Weights of a small transformer language model: 4 heads of 32 (2 for keys and values), 126M tokens.
Each number is 128 + 24 x the weight over its row's rms, rounded and kept within 0 to 255. Layers, rows and columns count from 0. The size above them is the row's rms in percent of the matrix's.

# layer 6 MLP down (transposed), 512x128, rms 0.0699, rows 241-267, columns 0-127
size [ 98  90  88 112  83  86 106 107 103  95  86  90  89 107  93  90 108 124  87 100 110 107  98 103  94  92 105]
[[128 137 132 104 165 113 100  89 183 155 173 163 118 141 124 135 119 183 129 136 152 116 124 103 177 139 186 133 122  94 111 105 131 131 155 161 106 142  77 154 130 105  85 108  71  95 147  97 128 136 134 115 122 170 164 170 114 125 155 166 141 134 105 150 123 144 121 145 135 155 130 130 144  98 112 103 106 156 119 157 145 125 134 153 125 137  79 112 133 130 143 150 158 152 143 128 158 151 117  92 130 152 128 149 119 153  95 168 120 118 138  99 156 114 114 137 130 144 159 149 109 105 119 104 149 133 131 168]
 [125 100 108  90  99 118 148  82 152 125 100 170 136 151 180  97 116 107 117 152 132  81 119 162 118 131 122 109 140 142 108  96 107 148 139 150 158 138 155 115  98 101 152  63  97 132 127 158 156 134 101 138 169 122 174 182 137 127 182 128 144 159 109 116 124 140 154  97 140 130 139 168  85  94 114 142 158  96  87 123 107 124  95 125 120 152 100 106 132 140 149 111 136 117 125 123 152 127 113 141 153 143 119  84 151 117  92 147 131 136 157 146 117 123  94 139 139  92  96 135 148 150 158 128 134 110 123 127]
 [ 72 111 191 134 134 148 168 114 135 146 140 116 144 111 111 111 125 122  88 143 163 123 112 145 143 119 128 152 137 144 111 112 129 151 155 143 138 107 152 126  90 153 115 161 145 114 113 162 109  82 140 155 106  81 140 152 130 163 101 144 142 165 141  91 122  69 151 118 125 125  83 111 123 111 131 167 108 128 153 111 153 144 121 150 146 134 104 125 109 130 110 133 124 133 102 124 162 163 128 150 141 140 142 113 144 113 132 134 110 123 103 104  72 119 115 161 205 143 154 140 129 162 148 103 158 105 114 179]
 [109 134 166 106  97 106 133 116 127 160  91 116 150 137  81 136 117 183 129 156 119 115 163 116 182 137 120 146 118 107 135 115  76 142 134 161 158 118 127 143 122 137 168 102  98 113  89 146 156 102 128 127 176  98 108  80 124 120 137 144  96 116 105 125 125 173 127 141 152 142 181  97 133 138 116 145 111 124 140 121 104 110 129 155 195 162 103  88 100 118 157 140  97 135 105 135 136 133  78 125 153 134 120 105 142 165 135 127 157 138 137 148  96 123 149 174 156 117 109 114 122 137 130 155 157 123 122 112]
 [100 131 158 116 147 132 135 176 131 141 145  77 114 120 120 134 113 108 163 125 102  92 129 158 114 117 112  87 114 130 139  91 149 140 149 156 135 183  92 177 137 122 103 130 124  85 113 160  90  97 154 133 143 146 141 142 126 152 148 130 138 158 139 137  89 131  56 124 100 166 147 129 150 116 151 112 144 165 145 145 137 128 126 175 171 148 139 131  86  99 129 121 117 110 136 190 123 107 100 144 134 109 115 123 164 157 120 132 146 130 118 102 115 175 115 148  95 134 116 107 139 121 115 118 101 146 175 112]
 [120 122  88 137 126 124 113  67 138 183 106 125 140  66  89 106 128 158 161 122 141 133 140 105 132 163 148  97 168  86 125 140 130 103 111 159 115 108 146 122 110  99 169 110 135 140 104 123 145 111 150 133 156 102 140 134 142 157  91 146 106 120 162 136 126 174 117 116 135 140 123 127 166 118 133 132 111 130 130 168 172 140 163 120 112 135 103 142  98 101 152 146 122 159 142 145 151 110 158 114 140 164 113 128 113 118 116 164 146 138 158 137 141 140 146 169 112 161 175 161 158 146 146 139  94 119 192 133]
 [139 136 178 206 127 151 118 124 152 148 148 137  93 111 185 140 110 149 107 129 114 103 153 111 111 136 117 114 129 106 130 107 126 136 143 166 120 127 152  97  93  98 103 124 128  59 125 136  92 142  84 134 153 100  90 128 142 128  99 137 132 125 109  89 179 120  92 109 147 167 121 145 104  85 155 130 119 128 116 128 163  99 101 143  97 128 160 134 154  98 110 130 123 156 133 110 147 114  91 145 152 116 136 137 145 141 139 165 145 136 134 110 117 130 114  87 108  75 100 160 134 156 152 106 131 111 123 143]
 [136 141 128 141 124 122 130 100 152 115 161 134 121 137 132 109 149 153 143 146 137 101  81 107 118 123 143 193  99  92  84 134 154 144 115 115 140 150 113 125 131 132 138 127 125 117  92  89 115 100 168 105 120 113 169 137 156 112 138 145 121 156 153 113 121  94 167 130 128 106 194 159 121 162 127 142 146 124 112 116 165 169 133 125 133 168 143  95 120 118 150 126 159 167  93 140 134 136 133 130 175  81 136 125 168 108 176 137 157 116 205 132 148 108 125 169 144 112 117 144 108 127 152 112 108 119 147 112]
 [117 137 130 151 161 120 104 136 127 130  98 203 182 135 145 167 146 132 164 127 156 103 150 132 131 122 128 109 142 102 128 168 144  98 111 136  85 145 153  82 149 138 158  93  98 164 154 107 119 108  73 131 115 117 119 141  99 160 172 132 144 159 107  82 141 137 124 143  89 139 153 164 147 101 114 143 118 136 108 106 112 108 134  99  83 141 167 130 142 152 110 136  93 120 113 142 105 129 145 157 142 130 121  98 145 147  94 176 145 146 135 127 126 124 109 118 146 104 161 124 155  87 155 122 116 106 153 110]
 [107 111 102 133 119 132  55 148  91 169 147 105 136 125 118 139 103 138 170 148 160 137 138 124 111 118  81 158 146 181 127 116 123 118 123 123 131 112 140 123 128 162 103 194 144 175 161 116 126 128  95 134 160 153 151 112  82 110 130  78 126  90 110 128 126 134 104 108 148 124 134 121 117 118 108  93 154 101 111  92  74 124 101  92 124 114 150 130 128 142  95 156 164 130 150 138 124 135 164 164 160 112 152 131 134 118 102 123 154 112 125 130 131 156 111 142 131 161 162 123 108 101 150 127 146 100 170 140]
 [143 125 127 100 166 129 156  91 140 146 152 105 121 122 124 127 103 102 138 117  98 153 153 169 164 116  96 163 136 109 104  96 156 118 130  95 130 132 143 118 130  92 101 141 123 139 152  94 165 124 111 120 153 112 132 142 128  80 157 162 164 174 138  85 113 137 153 164  99 124 146  95 133 173 131 149 134 127 148 135 134 108 142 124  84 135 107 132 188 110 153 145 139 152 105 169 165 120 143  99 154 104 123 145 148 147 101 189  89 136 122 132 173  89 131 147 136 116 143 126 120 173 156 120 127 132 108 148]
 [119 180 128 140 109 107 131  93 123 129 172 148 114 126 157  93 101 132 154 126 127 140  91 135 144 148 131 134 142  79 164 164 128 122 134 126 165 148 134 168 146  96 126  91 155 124 119 131 143 122 110 182  84 148  98 140 113 140 133 148 151 142 139 115 143 159 146 118 136 172 127 146 109 100 202 128 138 119 127 168 133 119 153 112 180 153 139 109 158 161 101 121 162 108 112  98 122 110 123 141 139 119 100 153 117 151 166 121 158  97 107 116 136 135 131  96  95 122 115 189 178 101 120 125 139 128 144 110]
 [135 158 149 112 120  92 163  69 137 115 115 131 116 143 129 119 106 121  88 141 154 168 108 102 120  83 163 100 145 116  96 145 141 150 115 112 123 149  87  86  91 104 132 126 122 145 130 132 133 138 111 107 138 124  93 131 114 122 122 145 125 184 113 136  90  96  99 120 124 132 134  76 167 167 121 164 147 167 124 169 140 121 149 180 148 151 113 123 108 126 174 131 126 161 149 111 133 104 135 108 115 133  72  94 143 102 141 102 142 105 157 134 144 122 110 181 132 151 138 128 127 137 113 121 149 144  84  93]
 [132 117 129 104 155 172 126  74 130 110 119 167  94 132 131 142 112 137 152 145 106 107 144 147 137 154 172 135 151  86 110 135 132 108 127 104 172 138 104  82 145 121 160 107 113 107 121 103 175 122 116 126 126 120 142 137 164  76 149  82 139 104 120  74 166 126 148 122  94 172 117 173 148 143 152 154 122 163 105 124 115 134 124 131  83  90 114 132 144 155 121  97 136 129 113  85 107 141  81 129 163 138 115  89 160 140 133 118 125 116 123 142 123  85 152 155 109 114 105 114 126 149 161 151 143  99 142 135]
 [124 148 144 131 190 116 156 144 169 147 201 113 102 127 111 115 172 125 104 123 115 149 102 191 115  92  96 139 149 133 107 179 119 148 121 176 106 125 118 135  89 128 121 121 105 111 109 153 100 113  96 106 148 125 160  83 106 157 105  67 135 143 107  93 168 151 138 129 142 147 120 113 119 126 163 147 118 120 139 141 150 135 141  81 170 130  92 114 156 100 111  95 160 136 133 115 143 136  99 139 102 132 142 126 110 156 114  87 104 146 145 137 109 156 143 150 120 130 108 107 122 128 138 125 135 135 137 141]
 [104 152 203 150  89 154  99 155 151 127 156 145 142 119 145 172 125 150 115 141 122 118 140  96  99 164 194 103 131 161 127 122  88 104 102 105 137 133 134 113 148 143 128  76 127 110 116 115  89 141 132 135 154 110 132 134 145 130 109 163 148 136 129 148 169 135 133 126  93 139 114 133 164 128 136 136 133 148 113 151 127 105 139 171 139 124 171 160  94 131 109 150 131 135 129  79 127 111 178 101 135 110 103 142 135 119  93 106 173 131 137 176 103 118 141 142 134  77 159 125 140 148 150  97  97 142 132 145]
 [105 127 115 144 166  91 143 124 144  51 160 108 125  89  75 123 139 116 111 121 122 139 103  99 117 126 169 120 140  94 155 144 127 136  93 110 177 150 112 101 142 112 119 109 133 159 135  93 135 120 110 215 137 171 127 149 119 159 135 117  68 123 106 128 146 137 112 107 130 141 154 101 143 138 147  93 137 110  99 125 128 125 145 115 161 140 141 155 143 113 131 179 128 114 127 148 123 107 148  92 144  91 136 123  96 145 109 171 106 134 142 117 140 131 141 134 132 122 160 154 129 127 116 143  66 123 120 110]
 [ 94 153 149 149 150 124 123 142 158 157 158 121 122 181 150 143  87 139 124 123 165 122 147 126 119 146 113 158 159 155 163 140 133 110 132 168 128 129 123 127 108 100 118 156 149 101 126 114 105 146 119 101 164 132 101  91  86 154 142 187 125  82 126 167 130  93 136 120 121 101 138 123 136 138 112 130 134  95 126 126 103 122 137 121 210  74 144 169 138 105 104  77 124 110 149 134  94 127 134 114 106 142 147 133 127 127 113 110 187 110 128 122 135 113 144 147 108  89 176 131 149 132 142 102  95 136 138 105]
 [119  82 147 112 148 125 164 108 148 112 128 126 122 146 116 145 114 118  98 124  83 135 146 127 113 115 134 187 140 128 127 101 156 134 124 133  94 131 110 136 174 127 150  80 131 138  87 103 156 126 145 175 140 162 160 106 105 144 142 110 118 107  91  99 155 123 177 140 153  84 139 164 143 149 130 187 164 186  99 140 116 112 116 112 144 106 107 144 108 144  84 123 119 113 158 130 146 117 114 126 156  88 121 114 102 112  81 128 136 145 106 139  96 106 146 137 105 116 137 129 115 132 137  63 122 160 126 150]
 [164 176 158 136 160 149 143 131 144 105  91 115 138 142  92 129  77 122 123 167  96 132 106 140 105 175  94 125 125 113 110 133 156 166 145  97 186 112 131 161 124 148  97 110 151 163  89 141 141 165 117 113 135 123 162 109 131 130  60 114 118 133 136 140 131 151 137 128 164 161 128 151 153 137 112 114 124 137 112 119 143 122 149 149 109 131 101 140 135 132 104 113 127 107 128 123 183 147 117 145 111 148 141 132 162 158 136 116 133 163 115 116 108 158 153 122 125 106 149 111 143 210 117 119 127 153  76 110]
 [164 104 155 139 160 133  86 109 148  95 131 144 119 131 135 141 133 122 128 163 136 122 159 135 120 146 106 125 149 149 140  89 133 139 147 108 138  74 127 100  91 134 123 124 127  77 152 120 128 128 108  85 124 105 111  70 133 109 115 123 136  74 119 120 144 118 140 109 133 158  84 142 146  92  83 166 141 147 100 117 140 116 119 114  95 115  94  96  87  95 108  66 136 126 154 102 132  88  88 159 111 168 148 116 154 145 151 155 147 131 122 120 115 110 145 119 163 138 131 103 126 160  87 118 109 120 139 170]
 [165 116 125 126 123 147 125 120 125 139 129 160 124 140 135  81  91 148 106 151 135 125 139 144  89 142 129 123 148  93  96  98 111 132 101 124 129  96 146 129 114 136 151  86 120 144 109 143 124  81 114 110 134 116 122 133 174 151 151 147 142 207  90 108 115 127 158 128 130  52 125 149 130 117 107 120 158 116 140 135 117 120 140 144 129  72 104 119 125  94 122 104 179 140 149 115 132 124 101 128 136 138  75  84 128 107 132 131 142 122 126 142 154 125 116 123 177 110 165 119 184  89 136 154 179 121 145 110]
 [119 109  87 135 150 105  98 109 132 121 107 126 139 119 107 109  89 115 120  96 163 129 140 141  92 116 139 187 108  90 151 160 185 162 150 151 127 119 141  84 163 124 154 126 117 166 108  97 117 120 141 156  83 133 113 145 160 127 130 119  98 101 130 120  91 147 181  95 146  73 119 110 108 117 142 134 107 104 101 178 141 118 113 160 108 123 150 135 117 115 109 131 112 153 120 124 128 156 179 146 134 113 116 142 157 109 148 121 122 152 166 130 127  85 105 154  78 129 140 139 115 112  94 146  95 117 146 108]
 [133 141 126 172 175  77 183 141 144 113 145 125  96 141 119 139 103 111 139 163 121 102 154 174 113 168 141  80 138 113 134 120 123 138 126 109 130 136 127 150 140  87 116 105 146 147 126 122 165 127  68 132 109  90 144 122 132 138 110 127 120 142 109 118 152  97 100 148  95 129  98 114 117 147 171 101 115 134 115 150 115 134 156 113 201 150 123 153 144 136 173 120  87 116 142 106 135 127 129 196 120  99 129 136 130 158 111 164 101 159 103  89 158 109 118 120 132 135 158 118 117 116 143 119 125 134 136 174]
 [141  76 155 115 113 108 152  89 145 133 123 126 112 123 127 136 133 124 123  97 140 162 143 102 111 166 153 145 126 147 103  99 110  98  76 146 118 162 107 124 143 128 113 134 160 163 135 154 152 115 115 111 124 155 120 149 132 131 158  99 150 121 187 166 151 108 121 115 108 125 115 125 136 126 124 132 110 137  77 105 102 112 111  98 142 157 135 121 106 100 131 134 143 165 129 133 132 176 148 122  91 134 158  97 166 150 136 144  89 133 110 172 108 128 100 106 169 142 153 210 147 152 156 166  88 118 127 149]
 [126 161 114 161 150 135 126 150  82 156 110  97 157 128 141  71 191 160 128 102 131 158 127 146 133 100 139 100 135 116 110 103 142 150  90 140 145 173 155 112 105 153 136  99 145 120  91 114 131 121 153 140 126 117 153 101  83 112 152 109 124 121 126 127 127 165 131 124 127 116 117 112 168 138  98 121 127 113 136 134 157 166 108 152 158 151 104 146 135 155 134 146 124  99 128 160 102 182  91 156 108 120 125 132 132 144 171 103 134  98 161 153 141 122 173 149 152 144  48 121 135 126 155 132 156 138 141 139]
 [139 131 106 146 141  86 106 133  97 193 190 133 130 128 163 152 121  91  83 104 146 108 146  98 123  82 140 134 129 104 142 151 119 107 144 143 111 134 112 116 133 132 104  62 126 163 122 102 165 106 122  81 114 115  94 144 146 119 143 114  91 118 141 133  81 145 112 110 112 137 140 150 148 108 141  93 131 121 119 149 116 170 185 150 111 125 165 121 102 128  88 161 143 132 117 153 130 120 106 153 123 124  91 129 111  96 110 134 149 137 127 133 159 117 152 134  90 147 136 146  82 140  91 117 102 123 159 135]]
# layer 6 MLP up, 512x128, rms 0.0697, rows 242-268, columns 0-127
size [ 93  96 104  86  94 106 104 101 107  84  94  91 116  94  93 103 126  85  98 108 111  97  98  98  93 102  96]
[[115 147 126 111  96 107 142 117 125 151 186 148 165 116 126  97 146  88 121 126 142 143 112 108 132 174  95 145 117 134 119 128 129 151 137 158  85 120  82  74 137 119 129 161 107 156 169 136 159  93 104 112 120  87 130 129 140 112 137 142 111 154 111 140 110 152 147  92 167 118  93 127 130 174 144 111  88 157 126 115 111  92  96  93 141 138 112 132 144 109  83  96 123 125 125 111 133 112 114 106 106 149 170 132  66 149 133 138 137  98 137 169  95 152 109 108 117 140 109 162 121  82 101 135 101 114 119 141]
 [126 159  85 146 106 133 130 114 111 136 103 106 123 169 143 140 107  94 112  96 143 103 174 143 127 153 152 118 117 106 107 147 111 132  93  82 133 168 126 108 106 169 141 147 122 174 149 122 127 110 113 100 123 140 158  96 154 144 145 156 101 111 135 128 127  88 160 134 148  97 170 165 165 143 155  94 119 138 131 136  71 170 135 108 134 138 146 102 167 125 143 128  76 117  99 126  69 104 138 119 126 102 123 122 118  80 144 138 130 113 111 150 123 141 127 154  87 102 156 112 137 156 139 164 159 141 108 139]
 [157 104 116 103 110 107 142 108 144 135 168 173  90 149 132 147 124 147 117  97 141 117  95 107 125 101  86 146 110 110 141 138 104 105 130 188  94 124 129 117 156 111  47 167 124 117 124 137 133 149 131 147 106 151 161 149 122 140 123 143 104 142 157 121 173  94 169 101 107 138 130 148 122 163 104  88 148 153 134  87 154 143 107 111 112 124 172 149 102 102 126 108 151 183 147  99 106 146 132 108 109 101 118 160 179 121 154 118 126 133 104 118 140 128 166 105 107 139 116 120 127 111 106 135  95 128 119 116]
 [159 115 129 128 110 112 117 131 144 152 134 186 145 123 137 124 167 148 112 146 166 148 113 108 178  81 127 141  86 155 130 111  98 153 145 122 138 124 172 126 115 138  90 118 109 118 148 139 100 138 106 130 115 118 145 115 138 136 153  92 112 113 127 123 150 101 134 174 173  72 108 124 112 117 148 148 183  94 123 129 172 123 165 139 164 101 132 108 172 138 137 143 151 138 132 121 133 122 109 146 118 148 141 123 101 102 150 101 123 159 131  71 145 120 140  59  89 150 135 134 118 138 147 104 144 161 144  86]
 [110 108 110 148 120 141 140 153 118 119 102 192 119 120 129  98 146 122 151 111 138 157 140 111 119 156  88 139 126 140  81 117 129 136 109 152 123 112 120 169 132 103 107 111 138 116 133 142 136  95 140 115 140 132 104  84 109 116 153 146 125 140 132 127 179 154 152 118 179 116 125 105 175 105 120  81 144 116 105 131 109 120  99 138 129 133 120 138 135 137 108 106 172  84 115 129 150 124 218 111 131 176 115 123  99  99  88 119 145 113 117 129 121 108 146 103 154 116 123  94  81  92  85 105 143  94 103 104]
 [136  98 181 132 145  98 155 164 130 189 126 110 104 104 156 152 124 133 142 115 103 148 122 106 168 124 110  94 130 163 148 138 182 128 113 117  95 138  98 137 129 172 187  90  72 119 132 169 161 175 122 121 125 150 135  98 133 117 135 135 117 131 117  96 128 144 126 105  96 153 139 144 110 123 124 103 119 154 155 125 124 127 112  74 116 129 106 145 109 137 137 107 118 117  93 138 160 128 169 141 121 160 136 100 140  95 138 126 126 123 109 151 115 157 139 145 109 167 127  86 169 128 148 161 145  89 154 128]
 [130 128  88  87 134 141 160 125 140  76 162 163 145 107 153 158 124 144 105 129 108 119 125 100  79 179 129 159 122 126 120 149 112 182 144 151  97 136 121 121 156 159 111 105 138 160 151 117 155  61 123  86  88 109 129 132 152  91 102 140 134 136 132 105 157  75 137 132 159 130 125 108 122 150 119 126  92 141 119 133 107 107 123 107 128 135 102 114 163 119 119 145 107 150 111 114  91 152 163 181 151 128 157 135 147 106 138 134 130 137 125 126 106 127 186 143 113 157 149 167 116 123 115 111 126 120 177 138]
 [146 157 113 153 116 199 127 125 147 140 104  73 124 116 177 103 128 131 120 124  67 171 148 115 143 152 105 135  78 153  95 119 115  96 111 113 149 104  72 175 129 146 113 130 146  89 157 138 111 173 155 142 132  98 132 110 133  98  99 127 120 113 150 167 148 157 160 160 115 142  86 118 147 119 119 119 149 131 152 146 138 121  99 130 155 175 112 114 113 128 153 111 127 134 145 109 121 138 144 110 138 106 132 178 115 138 119  87  97 121 163 125 107 132 149 130  97 146  99 109 133 142  99 134 128 159 128 131]
 [109 128 116 131  94 128 137  86 126 132 120 166 130 106 173 108 119 129 148 103 124 115 148 136 105 125 126  94  78 140 155 132 161 160 134 162 183  97 134 115 134 149 129 113 117 147 106 119 163 139 100 109 135 100 127 162 134 139 143 169 102 147 138 104 121 102 172 105 124 182  74 147 148 171 125 103  86 158 122 140 137 139 159 113 105 154 134 152 120 169 115 115 109 114 109 122  79 140 118 120 109 165 131 126 109 119 118 121 106 170 108 108 118 134 149 122 154 180 169 107 109 163 165 129  82 153 111 135]
 [113  91  94 164 133 112 147 119 111  93  40 159 106 100 117 119 113 133 162 147 116  96 136 116 124 129 121 112 191 130 118 180 141 122 110 127 118  86 140 130 135 177 144 145 124 109 131 139 146 126 127 165 136 153 121 102 157 138 132 105 135 140 150 130 171  97 161 129 150 150 124 118 165  72 123  98 145 163 141 146 121 133 185  79 176 140 121 144 114 123  90 116 102 129 119 129 142 120 113 143 144 111 136 157 114 135 152 120 108 121 139 114  63 129 119 121 121 141 141 101 112 109 150 137 152 113 160 122]
 [154  68 131  92 182 172 145 124 137 149 126 137 132 138  73 160 139 139 133 113 108 131 154 127 163  98 132 120 143 133 129 144 139 139 117 105 116 114 114  97 144 131 144 183 136 129 153 108  99 124 110  58 129 121 135 126  92 119 146 131 119 121 144 154 120 102 176 156 139 102  95 114 137 164  74 102 117 121 100  87 139 137 154  91 124  96 120 150 140 105 108 112 119 152  82 135 149 128 139 169 152 132 140 141 146 135  93  95 126 128 136 170 103 103 122  75  99 139 128 144 127 165 121 156 117 112  95 137]
 [133 108 113  81 116 144 114 112 120 131 128 152 141 118  85 129  92 104 120 120 121 156 144 118 141 125 121 179 118 103 156 127 134 115  83 124 113 127  97 134 137 111  94 109 163 143 148 123 112 167  94  62 131 126 147 126  85 132 117 131 114 153 147  84 123 171 108 107 168 131 147 120 116 122 118 125 109 112 153 150 105 115  83 163 122 155 145 152 186 172 160 111 138 117 140 110 136 137 111 170 146 146 169 121 137 178 119  83 173 123  97 123 112 117 130 118 137 151 139 147 141 166 135 160 122 187 130 126]
 [ 89 120  91 144 102 118 112  93 143 151 121 143 156 120 167 100 152 107 115 103 163 115 121 115 146 131 154 177 113 143 147 128 135 145 127 157 101 147 114 165 133 120 122 107 125 150 169 112 112 171 122 114 146 121 111 123  90 155  58 130 113 161 144 145 158 142 135 129 161 106 150  94 138 150 141 139 113 111 128 124 137 138 118 173 138 161 131 101 137 106 137 162 131  85 126 154 141  99 139  96 119 139 169 167 106 119  95 156 162 143  98  81 118 123  72 137 125 144 151 129  71 114 117  94 155 139 119 161]
 [133 167 107 105  85  87 105 147 106 133 118 109 145 124  86 108 134 157 168 107 142 131 134 111 155 136 152 149 167 166  91 127 167 107 101 120 169 168 133 165 113 124 112 144 156 126 138 159 165 106 102 140 122 171  91 122 105  91 114  96 123 119 132 127 126 112 157 117 137 130 129 142 142 143 187 142 117 146 128  74 123  79  86 160 138 110 121 158 117 150 121 133 122 133 147 125 139  94  92 123 145 141 133  79 138 123  72  83 146 137 119 146 107 151 127 139  78 133 134 159 156 138 135 111 130 136 114 144]
 [130  78  94 147 109 118 148  82 150 130 118 132  98 147 157 103 163 151 135 105 160 157  84 162 124 136 126 142 161  88 144 126 156 129 109 160 103 126 147 189 123 143  93 151 125 151 145 136 145 135 142 127  93 104 189 137  97  91 143 134 139 157 146 156 129 128 121 109 138 131 113 124 125  88 138 153 147 122 160 117 177  99 101 104 166 147  88 121 176  99 130 115 116 144 111 141 136 180 128 152 150 124 161 102 116 130 115 134 125 139 141 129 127 161 149 169 130 147 109 118 114 134 123 139 152 130 174  82]
 [142 151 130 134  98 103  86 148 147 167 143 106 129 134 116 119 105 139  98  80  96 115 158 135 117 136  98 113 121 158 106  91 154  99 153 146 159 128 130 146 120 129 133 109 125  92 124 156 100 109 105  70  90 141 134 113  99 128 106 150 144 115 130 145 120 133 139 130  99 126 136 147 159 123 100  92 100 100 140 105  77 104 116 165 188 122 112 104 163 127 151 152 142 138 108 111 166 130 119 129 136 124 111  77 135 132 131 134 121 138 145 160 133 201  67 150 135  95 133  99 141  95  92 152 135 118 139 147]
 [156  92 149  90 154 110 135 118 117  90 186 133 116 152 127 112  92 115  76 148 141 143 146 103 132 132 120 120 133 166 160 152 182  94 114 144  83 139 156 123 105 133 120 136  78 154 126 133 135 103 148  90 131 128  95 157 157 128 109 153 141 129 121 180 144 144 139 154 123 121 140 156 129 135 143 107  70 128 163  80 145 134 117 150 160  97 130 136 127 114 109  78 118 102 126 147 138 119 136 135 107 176 139 150 134 129 164  93 171 106 126  80 134 140  93 147  96 140 139 129 147 145 145 137 106 120 107 120]
 [121 127 127 150 112 125 131 116  82 111 140 165  86 135 144 114 122 107 132 120 156 122 117 120 160 140 130  85 143 127 170 126 122 146 128  82 113 120 148 140 169 113 148 148 147 135 170 116 140  91  92 128 145 166 177 138 162  87 138 191 160 171 138 129 128 101 128 130 135 153 148 119 108 115 118 136 171 155 148 104 135 112 141  82 118  99 106 119 117 101 146 105 148 160 172 102 111 147 104 131 142 111 143  44 139  97 184 137 110 131 126  97 136 135 107 105 143 138 117 124 172 110 139 130 133 128 127 140]
 [ 92  95  72 111 128 166 128 141 104 137 119 186 113 115 155 162  96 135 122 117 130 145 180 137 141 112 148 125 146 139 167 148 125 131  60 103  95 128 138 120 139 123 157 144  97 138 155 123 113 124 135 111 132 143 115 137 144 128 151 122 125 155 160  92 128 130 107 118 145 124 146 138 125 117 127  89 179 132 152 173 151 159  90 101 125 160 149 138 153 124 144 148 101 135 122 162 126  87 141 129 129 103 124 101 127  82  98 134 131  58 135 170 136 118 105 122 104 169 132 145 117  89 104 168 118 119 160 127]
 [139 117 140 116 140 142 148 145  98 148 127  92 112 131 129 108 146 114 128 113  56 136 113 112 136 171 171 124 115 141 165 152 140 127 107 126 125 141 153 121 128 146 198 128  88 122 140 154 113 129 123 143 117 156 170 188 126 133 158 192 135 119  91 107 132 143 119 130  89 132 124 112  95 108 128 131 152 140 157 163 108 116 130 123 119 167 137 128 127 179 152 137 133 168 144  96 129 170 103  95 137 101 134 134  95 106 175 112 109  99 141 134 120 134 116 147  95 127 131 110 163  99 155 112 152  85 165 144]
 [125 126 153 112 127 123 124 128 100 108 149 125 162 121 101 106 137 118 136 155 160 169 149 134 157 119 133 182  92  91 147 113 122 100 117 149 158 144 115 124 176  94  95 168 120 130 131 116 152 122  94 170 158 145  86 131 130  98 119 166 133  99 119 103 176 122 155 106 130 130 104 138 142 151 103 155 115 126 173 141 107 114 108 143 138  73 114 117 102 150 154 157 144 137 128 154 127  79 130 128 117 139 138 144 105 159 128 135 153 141 138 112 187 129  73 115 110  94 176 166  86 140 110 128 139 122 107 113]
 [ 84 137 133 143 115 140 153 127 154 115 118 130  98  74 112 115 103 149 165  86 139 125 140 111 134 127 136 149 123  89 102 155 130 157 138 123 154 101  90 131 135 104 110 120 107 128 133 160 157 116 137  89 141 160 142 135 141 177 148 163 159 137  94 111 164  99 121 149 136 161 116 124 124 106 108 101 169 134  95 190  77  93 115 158 140  92 112 170 134  97 106 150 145 129 125 108 127 111 126 112 105 156 100 112 112 105 150 102 134 130 112  93 112 133 138  90 138 104 129 140 129 205 103 131 107 156 120 134]
 [128 110 115 101  94 134 120 116 142 136 127 118 136 121 145 110 169 125 145 129 103 114  97 118 158  97 172 101  74 139 127 115  96 127 172 121 126 107 127 117 107  87 137 106 101  97 129 130 126 157 162 113 133 144 118 119 126  80 143 130 123 118 108 164 117 139 140 160 150 121 113 143 155 117  79 132  96 145 154 124 115  82 121 186 106 104 142 104 126 142 104 124 154 171  98 105 114 157 144 113 183 155 125 105 144 108 153 116 119  94  93  98 173 117  90 152 116 137 102 140  82 147 135 115 105  85  99  87]
 [130 125 128 117 112 154 151 158 110  79 147 158 159 136 138  90 108 120 130 159 144 109  79 170  96  88  78  96 100 139 135 136 154 147 149 141 151 160 135 108 108 108  71 131 103 146  97 103 130 121 131 128 106 150 136 137 114 107  80 155 114 145 133 140 139 106 146 147 134 129 121 107 150 150 150 162 150 151 188 141 111 163 126 130 109 109 150 125 138 126 102 128 111 129  96 105 105 164 146 116 138 113  79 160 110  84 112 102 124 129 142 117 127 122 177 158  61 133 128 103 123 110 102 116 155 141 122  99]
 [118 160 110 162 141  92 105 139 117 104 162 109 173  83 108 117 187  90  93 154  96 133 137 141 154  78 124 160  92 136 139 120 126 127  89 110 158 127  99 137 121 105  97  97 141 116 144 130 116 145 123 174 164 162 129 133  88 109 100 121 139 148  90  97 150 163 140 126 112 170 139 143 173 127  76 113 108 117 123 116 151 143 109 119 137 148 147 107 165 107 104 136  87 127 124 160 122  92 133 143 143 186 113 102 138 112 142 107 151 121 120 148 145 117 128 126 132 107 111 163 137 135 142 155  91 137 132 115]
 [113 130 155 140 137 149 162  77 141 115 140 141 137 101  98 125 153 152 124 125 114 139 105 156  97 166 119  83 103 164 128 144 137 110 151 135  94 110 151 155  96 119  90 141 120 127 112 164 173 124  98 154 115 112 139 127 116 141 144 153 126 153 131 126 150 120 163 101 146 154  92 148 121  79 115 122 111 151 123 107 142 129  99 139 187 133  99  89 163  79 144 129  79 112 148 118 139  86 105 112 101 171 160 124 119 146 143 103 123 130 127 127  99 123 130 156 139 114 132 114 135 147 174 139 189 122 108 179]
 [114 124  93 128 115 133  96  97 118  67 175 109 111 106 115 110 146 115 127 130 150 146 127  98 123 110 119 170  86 109 131 130  91 152 112  95 131 130 125 111 120  93 117 161 138 141  99 151 133 138 166 132 105 161 152  98 158 117 119 140  95  68 173 120 136 124 128 143 107 121 148 125 175 129 126 169 150 158  98 110 104 115 143 159 149 114 107 115 100 105 116 128 108 120  89 168 136 106  83 117 126 137 142 138 125 122 106 130 134 105  86  86  72 102 152 125  90 122 163 135 146 107 125 188 111 123 127 142]]